{
  "vocab_size": 731,
  "positions": "learned",
  "qk_norm": false,
  "beta2": 0.99,
  "seq_len": 256,
  "dataset": "wikipedia_en"
}
Each number is 128 + 32 x the weight over its row's rms, rounded and kept within 0 to 255. Layers, rows and columns count from 0. The size above them is the row's rms in percent of the matrix's.

# layer 6 MLP up, 512x128, rms 0.172, rows 229-295, columns 96-127
size [108 104 100 102 102  91  96  99  93 105 106 105  91  99  96 104 104 100 100 102 107  99  89 103 105  98 100 100 100  96  95  94  96  95  93  93 104  94 103 102  97  99 104 110 101  98  92 109 103 100 100  90 104 106 100  98  98 105 102  95 105  91 102  93  93  95 106]
[[107 150 162 145 140 103 131 128 138  94 174  95  76 149 124 150 158 203 150 101  90 129 145 166 103  52 181 156  83 166 154 161]
 [139  90 107 107 151 190 138 119 171  74 144 124 114 167 170 174 158 144 163 174 129  98 170 128 160  88  84 164 100  84 136 130]
 [ 41 165 163 181 120 165 117 119 150 126 121 113 139 124 157 168 148 153 169  98 150 136 143 215 148 175  75 211 144  61 142 129]
 [ 97 161 156 117  87 159 123  40 131 116 126 116 109 125 154 119 169 146 137 141 103 112  49 104 129  77 118 168 151  78 180 122]
 [127 120 174  95  82 129 130 158 147 172 146 118 148 147  97 135 123 113 110 128 134  69 177 140 118 139  78 124 152 150  98 127]
 [127 121 100 127 153 143  88 154 157  90 148 191 168 126  96 125 119 102 106 137 124 156 173  92 115 134 118  78 102 187  79 144]
 [112 130 120 117 157 102 137 110 144  74  84 103  69  90 160 164  82 143 123 176 102 138 114 137 196 185 153 150 115 181  89 143]
 [139 112 191 142 150 100 118 131 149 108 175 119 112  96 125 103  88 136 124 107 135  72  87 145 129 111 126 178 112 124 103 129]
 [ 87 122  86  99 126 114  65 137 144 150 213 117 170 142 149 157 107 124 155 135 121  97 140 136  89 175 165 168 117 128  82  64]
 [128 106 102 231 208 128 137 113 156 117 117 132 142  91 102 103  68  87 128 134  57  98 134  81 120 151 153  96 147 125 114 149]
 [176 174 133 181 120 164 129 113  91 126 146 132 147 123 135 128 137 172 151 133  93 142 139 163 179 147 161 138 144 139 157 102]
 [130  95  86  82 194 108 164  64  48 110  83 105 137 103 137 123 174 111 124  77 137 158 156  77 145  95  98 184 121 113 149  98]
 [122 118  90 197 116 165  74 195  80 122 160 113 116  82 180 145 160 111 166 164 170 123  97 157 117  81 132 178  86 104 130 162]
 [ 95  92 102 127 150 169 134 135 101 146 118 134 121  96 112 154 167 110 101 166 154  77 175 151 124 139 137  83 129 132 115 140]
 [152 108 124 167 116 148 149 105 106 144  89 111 143 150 114 160 108 170 157 162 135 152 193 153 110 136 179 155 153  93 125  80]
 [154  72 146 143 138 121 133 113 105 102 182 141 164 171  96  85  92 107 129  74 216 147 118 135 112 118 134 164 145 119 169  65]
 [134 106  76 129 163 122 135 148  87 149 112 210 151  60 158 184  62 114 183 186 151 146 141  99 122  97 140  75 152  96 129 134]
 [124  69 126 117 101 191  75 158  89 128 114 114 115 139 139 156 120 134 113 117 202 113  85 161 129 135 170 168 176 107 169 119]
 [ 91 113  70 161 162 136  87  92  80  98 147 120 162 122 158 152 161 147 118 158  89 127 103 160 115 149 175 171 114 110 130 163]
 [144 110 114 101 112 123 159 170 140 188 111 128 131 114 104  70 169 100 128 186 142 117 162  95 163  74 103  95 139 138 134 131]
 [140 122  85 122  82 150 160 133 174 151  93 123 168  79 172 171 133 103 157 197 124 140 170  98 157  89 123  79 144 140 100 135]
 [131 160 102 110  81  90 176  78 144 134 135 162 123 173 142 113 145 120 101  90 117 109 156 106 194 112  77 128 157 102 156 130]
 [110 116 102 171 114  79 134 161 144 125 154  66 229  98 162 130 158 142 124 141 132 111 171 170 101  70 150 137 116 103 145 107]
 [ 90 146  91 135 190  86  96  88  67  89 123 150 156 117 110 145  87 105 128  69 113 142 162 104 149 107 163 110 188 110 152  97]
 [ 82 118 183 118 162 113 114  87  84 163 123 146 146 181  90 128 128 154 148  93 150 126 119 124 140 111 162 112 109 118 108 150]
 [145 117 105 148  92 159 115 150 185 133 138 112 124 102 160 158 148 149 126 178 154 156 189 158 143 165 158 129 136  96 144 100]
 [116 124 105  59  98  93 134 125 185  71  77 190 140 130 162  90 151 106 137  91 151 103  70  89 131  92  98 178 150 119 150  79]
 [148 150 130  59 119 117 110 109 139 120 142 138 174 116 127 140 169 117 151 136 126  96 148 165  88  70 195 145 188 125 165 147]
 [153 109 119 133 195  75  96 147  64 122 116  91 119 130 100 113 123 229 119 135  97 143  79 135 128  95 110 176  99 147 194 155]
 [110 103 176 135  96 143 162  94 131 140 116 151 160  91 183 117 143 124 110 156 167 128 127  83  83 163 148 134  81  98 186 190]
 [ 96  95  32  59 143 143 122  97 134 188 108 137 128 139 147  81 150 101  94 117 113 149  96 130 119 118 110 119 136 146  89  96]
 [154 125 131 121 126 129 166 144 146  35 140 143  99 108 219 123  49 101 158 161 137  39 150 155  83 149 126  85  41 180 137 133]
 [130 167 150 143 107 171  73 146 159 156  95 124 165 169 119 191  89  67 114  69 109  99 173 125 114 125 105 158 115 143 172 187]
 [156 150  81 149 136  69 163 153 187  67  71 188 111 106 123 112 125 171 122 141  90 112 117 174 133 174 122  76 131 150  95 131]
 [121 146 120 123 114 145 140  99 151  74 133  78 137 186  88 101 136 105  40 140 118 139 145 133 114 128 151 113 129 135 170 141]
 [128  97 138 158 115 101 108 100 131 176 167 156 133 188 148 205  88  89 145 119 115 190 113 166 116 185 146 126 103 170 102 127]
 [101 185 171 157  96 154 126 136 172 152 104 166 130 136 145  99 112 171 115 155  93 166  77 126  48 161  98 174  73 175 149 146]
 [144 191  85 103 118 135  89 150 172  81 154 158  83 139  94 177 117 135  92 102  91 136 130 141 121  95 104 190 132 203 138 188]
 [131 107 126  96 101 117  62  91 101 117 124 138 131 171 190 190  68 117 100 149 145 126 166  89  45 120 148  78  99 108 123 133]
 [131 134 153 179 135  92 118 120  74  84 180 117 153 164  97 128 162  84 129 107 162 121 132 120 173  77 106  37 105 110 110 112]
 [117 120 205 129  88 147 105 141 114 132  97 175  96 118 102 124  66 142  73 147 128 142  97 119 123 120 121 173  99  98  79  73]
 [178 160 112 182 183 165 118 130 131  85 100 119 113 141 164 105 151 153  80 115  92 114 196 129 136 129 179 128 195 139 135 199]
 [176 144 125 145 111  69  88  84 183 115 153 124 109  60 130 147  95 165 111 107 105 107  90 138 115 122 101  95 124 107 116 117]
 [106 120 137 106  72 142  59 122  94 208 138 167 101 162 217 111 106 100 170 132 141 119 111  83 117 103  87 115 172  87 158  84]
 [150 104 157  76 136 161 101 148 126 175  98 144 119 123 141  84 141 101 124 132  68 117 125 102 120  85 146 167 134 212 173 110]
 [ 86 130 125 184 128  75 141  98 115 148 100 164 119 149 167 125  79 136 102 139 129 136  48 159 143 128 166  97 136 162 167  83]
 [119 102 147 114 136 152 101  94 147 120 162 179 186 107 128 172 132 103 141 138 117 175 108 188  45 131 110 163 110 137 163 125]
 [155 167 154  56  84 118 102 126 181 135 120 160  95  95 126  46  94 145 126 133 106 151 134  84 134 185 166 159 153 147 111 152]
 [182  79 109 133 147  94 124 153 137  82 127 130 154 108 152 137 100 161 167 119 102 187 143 140 164  89 131 167 148 187 101 163]
 [168 131 143 167 129 107  96 158 101 118 149 116 126 125 101  88 175 162  94  74 125 105 115  96 152  42 187 158 129  92 114  94]
 [118  79  95 116 106 119  86 241 100 163 141  82 111 119  74 123 154 137 152 124 114 152 136 129  96 118  81 195 145 111 184 128]
 [137 161 164 110 103 147 107 162 148 144 143 109 174 121 128 135 103 110 111 127 153  98 178  91  75 165 137 139 144 156 165 121]
 [121 118 162 154 182 130  87  97  76 172 116 111  82 165 119  96 161  55 146  88 122  62 109 155 133 165 131 169  98  98 130 142]
 [148  91 107 113  85 140 153 170 139 174 152 136  94 138 150 144 103  86 171 139 110 131 108 114  96 109  79 110 150 147 174 114]
 [205 148  92 106 100 140  84 163 132  76 117 146 125  96  80 181 176 133 157 131 130 121 117 103 111 176 167 121 170 159 125 121]
 [121 114 105 158 162 102 144 116  81 127  76 179 151 113  86 120 135 123 127 187 162  68 122  99 103 129 166 163  65 114 110 115]
 [191  96 170 101  80 154 168 118  35 128 131  73 166  98  87 155 154 138 121 144  87 148 130 161 116 151 157 163  91 123 212 102]
 [165 146 199 138 177 118 124 101 162 140  80 201 170  46 150 111 128 169 106 144 121 162 108 110 148 127 142 104 160 157 169 128]
 [138 114 139  96 154  89 127  96 162 157  83 118 147 164 152 134 143 206  83  91 111  91 147  91 131 138 147 109 138 135  76 144]
 [156 111 136 150 116 162 121 127 113  96 145 122  93 130 141  92 169 103  39 134 112 174 156  99 117 115 130  97 116 144 101 144]
 [132 122 162 153  53 100  56 128 111 139 120 123 127 159 165 166 128  81 160 149 122  97 121  96 131 138 144 121 177  87 119 127]
 [147  74 121  75 142 148 111 169  81  80 110 153  61 162 113 160 152 147  94  90 100 127  88 138 128 153 132 169 177 165 151 139]
 [143 128 129 108 188 155 111 125  94 164 169  45  98 107 142 176 181 116 107  79  61 120 121 164 169 144  75 138  99 132 123 174]
 [ 63 176  52 111 150 145  88 141 161 114 129  70 153  97  93 158 151 111 145 117  81 122 190 161 119 124 146 126 146  56 190 125]
 [118 141  93 139 150  97 103 100 121 125 111 179 208 161 169  73 113  90 193 116  86 146 119 104 140 175 170 129 131 188 161  81]
 [ 78 113 142 137 172 168 217 162 133  72  99 149 136 113 130 110 125 131 134 126 115 140 134 141 150 135 134 143 156 140 177 135]
 [160 124 161 153 157  84 119 144  95 115 167 102 104 117 176 101 182 195 179 146 160 129 189 185 177  89  84 129 171 117  73 173]]
# layer 6 MLP down (transposed), 512x128, rms 0.152, rows 229-295, columns 96-127
size [108 108  98 102 101  92 100  98  92 102 106 107  88  98  99 101 102 102 102 101 103  97  83 103 101  99 102 101  93  98  94  90  97  93  95  92 103  88 105 103 105 100 103 106 102  94  98 110 101 101 105  89  99 109 101  85 102 110  94  89  97  96  94  96  95  93 102]
[[142  88 134 151 120  82 174 201 130 132 203 111 145 125 138 166 116 187 101 148 136  91  96 121 156 109 147 109  84 128 153 180]
 [ 82  92 157 143 155 132 115 128 166 139 139  65  77 216 138  85  93 128 130  95  93 150 185 110 131 105 150 164 129 160 114 158]
 [143 183 111 117 104 144 150 160 139 179  95 168  72 111 169 147 108 113 140 104 190 172  74 103 134 137  88 177 146 114 209 130]
 [139  99 142   3 149 143 174 159  91 154 160  93 131 128  96 155 131  97 116  53 115 100 119 173 104 172 129  58 152 125 100 144]
 [107 146 191 176  93  99  77 136 173 186 194  90 109 170 115 140  84 121  93 191 139 119 173 112 140 158 128 120 141  74 122 138]
 [118 139 168  95 111 150  72 173  99 157 144 149  98 187  85 134 126  90 178 181 118 159 216 168 108  66 141  91 128 111  97 111]
 [123 140 129 114 119 118 134  84  80  99  84  79 128 132 146  99 138  65 121 154 125  79 215  81 144  96 137 153 166 146 112 103]
 [ 89 152  94 119 133  83 158 116  64 168 121 165 162 125 126 141 154 121 110 136 148 153 176 209  88 167 130 106 141 172 139 127]
 [122 171 135  99 116  96 155 133 154 105 111  86 109 148 186 168 135 102 124 138 101 121  92 149 132 119 170  84 162  87 155 130]
 [102 121 126 137 154  60 153 120 175 140 149  97 151 145 149 135 151 152 191 107 124 141 167 125 109 172 152 148 157 164 138 126]
 [114 133 128 117 132 111 167 152  71 124  86 100 211 108 168 109  96 125 118 172 158 119 107  98 149 120 163 108 117 118 149 107]
 [164 151 160  74 146 137 123 134 169 138 100 144 114 129 153 127 196 157 110 116 143 131 136 147 107 134 158  78 114 123  85 154]
 [ 72  73  83  92  72 108 157 137 139 162 125  97 194 188 138 142 150 172 119 111 182 120 160 155 160 124 105  88 138 145 139 134]
 [141 151 205 100  75 165 141 111  64 155 165 123  85 121 126 103 113 130 151 164 109 148 125 117 129 156  90 119  93  74  49 120]
 [ 53 102 104 140 107 117 145 170 153 139  97 138 113 165 160 146 106 105 190  64 136  91 135  89 141  97 136 140 123 188 143 102]
 [143 108 151 108 122 120 131 130 127 143 164 146  78 114  97 146 109 115 103 154 152  63 158 141 165 140 154  99 112 119 141 190]
 [ 68  74 125 113 104 107 119 203 113  47 149 114 108 111 100 114 137 100 161 150  88 177 117  66 191 132 151 121 157 137 143 100]
 [135 129  82  90 143 118 138 145 136 168  91 138 134  85 128 135 139  70 156  86 149 159 154 142 152 100 130  92 148  77 154 166]
 [ 70 134 175 217 119 123 122 159 110 135 120 175 167 128 156 140 194 180 148 134 154  25 106 197 165 124 167 183 175  90 144 167]
 [122 134  89 140 190 110 119 139 172  97 145  89 158  90  83 143 174 138  84 174 119 127 134 124 130 191 178 180 117 122 123  77]
 [138 123 121  90 159 154  89  86 115 109 169 142 144 114  89 120 124 108 187 113 119 146 116 127 138  93 161 124 100 121 117 114]
 [115 142 138 124 191 201 175 124  95 106 148 145 106 156 131 111 118  59 105  82 145  98 158 167 122  98 133  96 152 107 219 102]
 [ 70  99 148  88 135 151 147  94 158 118 137 168 169 159 132  86  66 122 103 160 140 116 135 173 151 109 209 117 165 111 146 111]
 [128 159  95 150 103 102 111 108 137 113 114 130 126 103 197 118 167 201 139 175 109 114 146 189 134 173 112 107 111 148 195 130]
 [131 150 167 122  82 165  91 144  92 134 130 140 134 183  80 125  97 145 156 132 152  96  91  93  34 179  96 149 100 110  78 190]
 [ 88 151 161 183 172 119 182 141 107 152 130 192 125 151 186  94 132 145 131 194 149 129 121 153 115 160  64 131 130 183 162 168]
 [168 144 137 145 148 153 106 199 130 147  92 109 103 150 106 157  77 106 153 121  67 130 113 188 113 139 193 101 116  97 136 113]
 [154  86 129 106 170  55 181 143 211 128 134  62 148 212  96 147 101 168  97  86 130 115 141  92 157 144 131 137 120 108 206 121]
 [ 73 101 141 186 114 124 132 153 105 146 147 126 102 110 152 137  98 172 109 153  94 180  79 175 137 124 156  72 105  69 146 134]
 [ 82 187 136 185 144 129 133  48 148 134 129 128  43 158 127 139 133 104 143  55 117 152  82  96  95 132 139 114 151 115 122 127]
 [152 107 166 114 108 198  57 160 113  42 141 158 128 106 156 198 117 115 143 136 122 138 172 110  74 116 149 122 171 105  69 118]
 [129 145 133 140 137 136 125 137 147  96 141 161 154 111 148  96 195 147 187 129 137  83 140 137 114 166  97 178 127  84 153 159]
 [128 134 145 111  67 161  67  97  98  80 117 163  95 186 148  83 121  84 122 198  59 113 101 128  88 136 133 104 117 183 182  99]
 [147 143 149 168 174 153  98 110 224 126 105  94 181 185 135 159 137 119 135  86 199 132 168 108 148 121 144 127 137 152 142  73]
 [ 75 125 123 195 130  88 184 124 114 143 126 129 154  97 153 170 118 162 148 133 174 108 113 142 218  92 159 142 108 165 149 146]
 [108  96 112 150 211 130 113 166 183 167 155 135 151 146  98 135  96 136 135 178 147  83 161 102 180 122 107 126 117 180 133 122]
 [153 154 147 165 135 118 105 119  89 154 145  98 105 101  98 147 114 128 141  85 148 120 176 140 162 162 117 139  71 185  93 126]
 [133 122 135  92 161 135 162 132  76  82 124 100  93 161 119 140 129 106 147 134  99 106 171 115 151 184 127 168 153 109  91 128]
 [149 145 189 151 100 111 156 156  83 129  87 118 123 124 145 160 130 129 114 157 158 109  85 197 132 122 119 104 135 139 176 153]
 [169 151 157 113 124  92  93 105 188 120 112 142 141 176 118 161 114 112 163 148 134 145 121 111 144 136  89  54 137  77 141 117]
 [ 78 171 165 158 123 133 137  78 118 131 104 101 154 112 123 173  94 112 155 174 165 132 196 145 150 151 112 124 117 119  99 132]
 [105 141  64 133 119  84 153  51  85  94 111  81 119 124 163 117 103 153 128 162  71 145 172 136 118 115 133  94 109 160 145 116]
 [118 128 150 151 110 123  72 127 186 128 119  72 115 140 129 113 117 111 116 144 107 146 131 150 145 105 108 167 152 112 113 145]
 [ 90 165 154 144 161 154 119  84  85  89 138 144  70 160 114 115 114 138 102 138 172  64  89 156 124 140 203 152  67 102 150  76]
 [139 145 125  83 199 110 119  86 143  70  95 160 156 134  75  68 112 164 176 168 113 117 148 162 166 129 111  81 182 152 160 108]
 [123 131 135 153 127 132 117  59 147 198 131 145 118 146 135 117 153 128 142 109  94 129 120 166 118 111 137 113 105 118 108 136]
 [148 188 124 137 121 159 139  94 149 108  97 138 102 111 117 165 137  74 158 187  42  98 121 114 114  68  38 106 158  98  64 187]
 [123 153 146 137 191  87 101 121  78 124 152 118 140 146 137 116 133 117 121 120 139 100 120 117 182 166 132  69 110 108 108 151]
 [141 110 173 156 161 107  80 142 104 176 126 196  80 180 153 184 146  98 117 150 124 105  86 175  33 136 151 141 131 119 196 133]
 [177 124 108  77  92 170  84 121 121 135 116  78  50 127 147 102 113 143 113 134 113 132 199 114 127 134  66 144 118 172 153 175]
 [ 96 133 151 131  66 127 107  81 124 174 112 122  59 125 111 150  74 156 180 101 102 139 104  92 141 109 143 161  43 144 193  35]
 [141  78  91 108 141 112 174 144  69 170 131 193 120 168 170  94 138 157 125 140 107 159 101 172  99  81  87 116 116 176 135 167]
 [178 158 105 172 138 119  84 140 103  94 122 154 116  88 106 132 161 119 219 142  89 103 146 122 131  95 109 137  91 126 192  95]
 [121 178  96 130  46 150 140 176 161 164  97 130 165 191 165 144  89  59 133 153 107 150 145 109 149 109  30  65 142 116 121 127]
 [146 102 150 117 125 111 101  84  67 108 148 161 135 159  57  99 168 155  99 113 112 169 108 170  88  98 124 153  88 128 119 130]
 [165 164 172 165 137 117 140  86  35 107 165 139 120  92 164 127  97 166 136 128 152 142 106 142 106 135 132 183 123  98 112 178]
 [173 140 194 127  47 119  99  85  66 188 115 114 123  94  99 141  49 121  87 167 122 123 196 141 138 107  61  92 123 124 135 171]
 [160 155 141 147 136 121 164 153 132 108  70  76  87 162 123 151  53 123  97 173 120  88 121 124 160 106  96 132 164 112 133 138]
 [106 162 183 147 186 112 103  76  81 171 153 119  79 103  85 137 124 110 142 130 128 122 190 130 119 145  96 158 161 142 161 154]
 [ 85 154 117  65 137 159 151 118 185  98 152 168 116  86 163  94  55  97 158 115 163 167 170 127 109 125 132 118  66 124 161 163]
 [121  94 142 134 173 125 171  72 210 151  83 143 153 142 158 134 168 122 124  85 160 102 121  82 144 121  93 117 147 186  99  76]
 [168 141  89 147 143 101 145 161  53  85 127 126 152 108 174 145 157  77 146 125 171 131 103 158 106 135 156 117 194 162 147 155]
 [124 162 120 139 154 112 145 139  76  81 105 115 141 180 100 144 114 126 156  66 198 101 152 158 144  93 146 132  91 146  64 136]
 [105 130 110  65 138 118 140 134 215 152  89 160 155 159  72 154 125 185  83 171 107 129 124  75 165 129  89 120 126 148 144  72]
 [157 101 156 126 136 118 175 136  95 103  97 137 134 139 119  70 127 171 130  76 201  94 142 144 114 104 128  98 143 150  90 174]
 [186 146 111 158 139  97 116 124  83  94 172 100 171 102 162 215  79 163 139 138  79  97 140 112 154 104 112 109  97 107  97 170]
 [174 119 143 153 219 130 116 106  62  42 151 115  93 117 120 119 129 109 119 156 151 181 113 108  86 121 133 113 110 123 155 148]]
# layer 6 MLP gate, 512x128, rms 0.179, rows 230-295, columns 96-127
size [109  98 101 100 106 103  98  91  97 102  99  87  96  99 104  94  96 104 102  94  88  93  99 103  94 102 108 104  96  98  99  98  91  96  97 105  92 102  96  96  95 109 104 105 103 100 108  98 101 100  94 107 102  99  89  97 100 100  95 107  93 102 100  96  89  96]
[[ 74 122 172 102 109 153 115 126 144 152 167 166 121 138 118 103 131 186 159 154 178  79 108 180 110  88 147 113 135  77 115 112]
 [130 143 152  91 144 114  76 108 104 120 135 140  95 190  91 143  51  98  85 173 156 154 113  62 135  85 147  90 119 124 102 164]
 [133 199 120 131  72 133  91 158 176 146 118 131 125 131 182 124 107 121  95 126 161  85 124 128 154 160 113 140 186 169 124 153]
 [ 83 197 126 116 112 102 135 125 135 142 186 137 123 128 103 124 113 104 104  88 102 131  82 146 119 171 137 101 140 167 167 101]
 [105 167  82 122 141 143 135  86 171 145 111  92 104 178 124 102 105 117 144 124 151 175 108 112 185 115 163 135 134  79 105 149]
 [139 188 115 146 138 200 103 157 143 105 140  79 107 125 117 122 111 119 120 130  59 146 156 123  79 103  91  92  99 122 117 136]
 [107 173 133  98 147 143 121 113  98 136 129 114  61 150 142 157 118 153 152 109 166  84 200 142  96  97  94 132  99 127 167  96]
 [140 130  99 164 105 190  51 159 166 141 190 106 136 133 128 157 135 150 139 114  89 120 127 136  81 118 120 124 141 141 130  69]
 [117 115 142 163  97 159  97 110  69 130 159 117 165 167 137 156  96 117 179 179 109 120 102 112 110 121 134 139 190  88  69  87]
 [109 164 161 169 151 111 132 128 148 136 132 160  67 128 148 171 183 107 130 139 132 160 127  76 159 101 122  86 115 152 144 158]
 [143 110 133 156 143 151  94 116 129 162 148 158 161 120 104 183 103 104 144 145 144 153 103 146 138  67 115 142 148 124 158 121]
 [116 165 202 133 154 139 119  99 110 125 142  77 169 132 104 103 145 143  79  54 106 133 141 143 197 126 210 110 111 130 145 167]
 [ 58  92 112  26 123 142 113 137 155 107 170  70  67 171 171  74 151 139 174 152 118 126 119  87 155 143 122 152 121  95 171 136]
 [151 128 157 120 119 161  85 162 111 131 145 126 118 103 155 124  90 140 139 151 150  95 105 132  88 135 135  87 126 177 135  91]
 [153 110 132 116  92 152 112 142 108  25 167 145 100 139  63 141 136 102 104  55 159 169 165  82  91 117 161 131 115 136  89 119]
 [144  51 141 161 117 105 130  80 158 148 151 180  56 162 154 186 148 143  77  92 101 113 114 113 180 109 143 171 114  95 135 169]
 [142 133 124 150 152  86 127 106 164 120  83 116  35 119 160  96  93  70 111 128 152 133 149  90 132 151 124 112  70 151 134 111]
 [150 141  78 148 173 144 107 103  95 106 165 116 117 221 120 160 136 145 105 127  65  75 129  75 159 134 107 140 108 118 163 154]
 [190 109 127  78 127 113  89 134  89 127 117 192 100 136 163 138  96 109 106 170 137 134 134  79 152 107  91  90 103  95 104  97]
 [158 119 127 114  95 138  84 105 112  64 155 121 129 209 127 125 158 110 145 188 166 103  94 104  99 177  96 134  89 150  94 125]
 [132  54 154 178 126  76 186 107 122 184 126 159 132 131 129 122 103 125 123 217 120 158 130 106 120  80  91 156  51 117 135 110]
 [201 122 169 125 156 156 123 180 120 107 217 166 105 105  93 115 128 147 133 134  98 157 114 113 108 102 122 127 101 193 144  97]
 [115 120 143 100  82 167 121 140 112 106 102 103 101 124 153 141 169 210 139 147 133 153 151 142 140 104 115 142  74 118 185 154]
 [223 147 122  56  69 110 122  85 151 136  85 135 157 136 153 121  74 163 126 110 152 123 139 128 128 106 100 155 151 168 145 106]
 [165 161 106  80 134  85  79 116 147  64  52 140  71 115 132 148 113 142 127 151 176 179 147 123 111 110 114  98 104 166 147 118]
 [134 133 148 118 175 102 126 169 162 198  71 103 132 110  54 118 123 126 163 171 154  98 176 121 176 118 181 119 177 128 103 113]
 [ 91  71 121  67 118 127 162 150 101 155 123 105 136 110  90 113 103  80 131 102 157 102  73 155  86 103 174 159  72 138 185 108]
 [105 151 119 128 128 160 133  96  88 119 197  71 125  95 107 125 123 148  97 136  81  58 128 169 148  76 105 127 147 166 124 147]
 [127  73 137 102 146 134 160 121 142 163 104 129  75 196 137 110  96 105 131 134  67 143 148 177 147 146  86 125 165 144 171 100]
 [108 125 143 156 136 117 101 119 174 112 101  93 134 136 184 151 113 133 183 194 103 169  90 127 138 129 157 103  48 118 167 141]
 [123 134  89 161 151 175 132 134 161 173  58 119 144  71 132 163 142  83 120 133 155 156 102 117 116 105  97  51  94 180 115 132]
 [198 164 163  73  91 183 120 156 152  99  93 141 156 141 124 167 137 117 146 126 113  88 166  99 128 132  74 112 125 159 184  94]
 [117  87 184  59  72 128 168 139  99 147 114 148 129 155  98 161 113 146 129  86  76 157 104 131 114 111 113 122 131 175 155 107]
 [128  95 143 164 132 109  96 188 172 134 147 169 140 179 185  84 123 133 139 141 165 113 106 163 144 105 126 136 123 125 136 105]
 [104 137 158 101 120 112 119 120 166 147  92 114  92 133 124 172 111 166  99 187 175 165 134 190 134  89 162 109  87 197 172 118]
 [119  99  89 103 121 125  96 152  48 140 122 111 122  94 120 139 132  90 141 137 126 134 102 161 121 143 116 147 103 165 146 131]
 [ 89 119 190 140 162 159 100 124  66 174 131 211 118 100 196 182 114  66 142 114 152 144 102 163 174 156 137 104 111 118 105 155]
 [140 103 110 111 158  93 121 130 120  91 174  89 137 134 201  83 152 134  86 196 136 153 144 161 121 133 109 122  73 155 181 144]
 [125 184 116 153 103 170 110 189 101 142 147 118  95 151  86 100 110 190  95 112  92 161  99 149 158 112  61 130  99 130 130 119]
 [143 107 139 168 156 134  92 153 108  95 141 102 139 119 169  94 122  63 121  80 118 143 100 192 138 112 180 155  79 158 128  87]
 [110 140 115 134 104 136  91 131 175 138 113 105 146 156 187 118 130 141 134 170 176 104 148 112 114 104 119 147 128 177 160 111]
 [ 67 122  86 139 109 179 119 138 103 138 136  74 144  84 165  83 141 140 144 162 126  99 160 194 104  88 107 138 100 194  85 112]
 [ 92  83 121  60 108 112  78  55 133 167 145 178 146 148 169 168 133  93 173 195 120 166 171 150 131 129 140 154  94  94  96  77]
 [144 154 213 102 121 150 132  62 100 164  62 148 122 140 130 148 160 139 103  94 138 110 112 155 150 108  77  98 114 131 126  92]
 [154 124 197 126 122  84 190 139 164 142 170 162 141 133 135 155  84 132 135 181  64 128 104 149 150  84  80  86 101 130 141 128]
 [131 150 136 101 189 118 151 149 134 118 146  90 108 152 149  71  88 111 140  88 105 102  64 152 146 133 107 143 131 126 196 140]
 [ 75 155 115 159 132 184 133 134 158  61 173 181 114 164 158  91 141  94 137 152 131 125 171 134 101 108 134 133 132 119  95 119]
 [ 87 126  99  71 114 157 150 196 128 123 130 137  91 143 127 134 108  82 108 188 144 145 118  66 147 130 109 154 136 175 122 157]
 [124 148 102 115 100 157 118  75  87 133 129 106  91 124 149 109 114 148  76 162 134  88 127 140 173 155 120  72 131 127 106 115]
 [132 139 167 116 172 147 128  87 183  88 177 112 121 137 123  44 191 104 116 176 130  98  96 113 125 211 116 134  82 185 131 109]
 [101 149 117  92 113 144 118 140  99 111 167 120  98 161 102 156 154 161 121 177 155  87  86  99 186 142 121  57 133 169 106  92]
 [110 177 103  93 113 129 133 141 124 150 217 102  87 116 146 150 105 134 128 151  95  86 109 101 142 167 119  60 129 164  78  81]
 [125 137 120 116  88 147 108  79 146  63 133  84 122 143  84  92 142 111  90 114 143  93 175 118 137 139 106 145 116 142 132 140]
 [210 128 108 166 131 152 127 109  85 138 114  95 144 178 123 152 156  91 148 168 128 173 189  71 154 142  98 147 109 129  95 199]
 [187 171 133 147 126 130 125 194 110 147 158  37  43 154 131  99 111  86 152  94 119  86 158 139 114 137 113 105  97 128 127  75]
 [ 91  86 122  94 186 137 117 174 134 120 164 160 130 157 125  62 138  90 155 142 111 134 102 220  97 163 156 118 141 151 145 133]
 [147 141 133 154  52 167  96 110 143 146  79 118 144 181 158 135 122 149 131 139 136 124 135 167 164 165 106  16  90 137  56 130]
 [103  93 136  80 148 179  77 170 146  55  90  74 121 180 161 124 153  90  77 140  88  88 116 136 168 132 175  70 101  92 133 117]
 [ 80 123 154 148  89  76 110 152 133 160 128 173 112 131  80 154 156 110 155 158  95 146 130  72 145 111  98  51 147 134 141 115]
 [ 96 188  96 164 154 136 149 179 137  95 163  24  89 151 155  89 129 135 146 113 115 132 115  92 128 118 133 112 105 209 142  63]
 [144 134 124  93 117 151 139 119 181 145  89 150 106 133  99 110 122 109 154 148 132 206 173 158 124 157  83  52 108 103 136 124]
 [ 87 111 173 127 150 113 140 130 118 135 159 160 140 136 176 152 112 111 143 171 113 107 124 134  71 125 193  33 122 123 141 120]
 [147  87 159 147 171 119  99 101 112 145 128 152 189 112 119 159 158 115 103 143 104 103 147 123 156 163 158  89 161  90 146 142]
 [157 165 128 107  95 157 122  28 102 129 136 141  92 125 132 177 142 143 138  98  89 161 164 144 106 166 104 163 169 101 180  83]
 [138 178 144 156 113 128 113 131 121 144 114 174 123 131  93 104 114 131  73  98 116 137 164  88 114 153 124 101 107 130  76 128]
 [139 143 136 162  97 158 114 178  81 136 101  98 131 125 159 163 103 117 149  79 123 140 102 107 192 140 113  98  75 133 114 144]]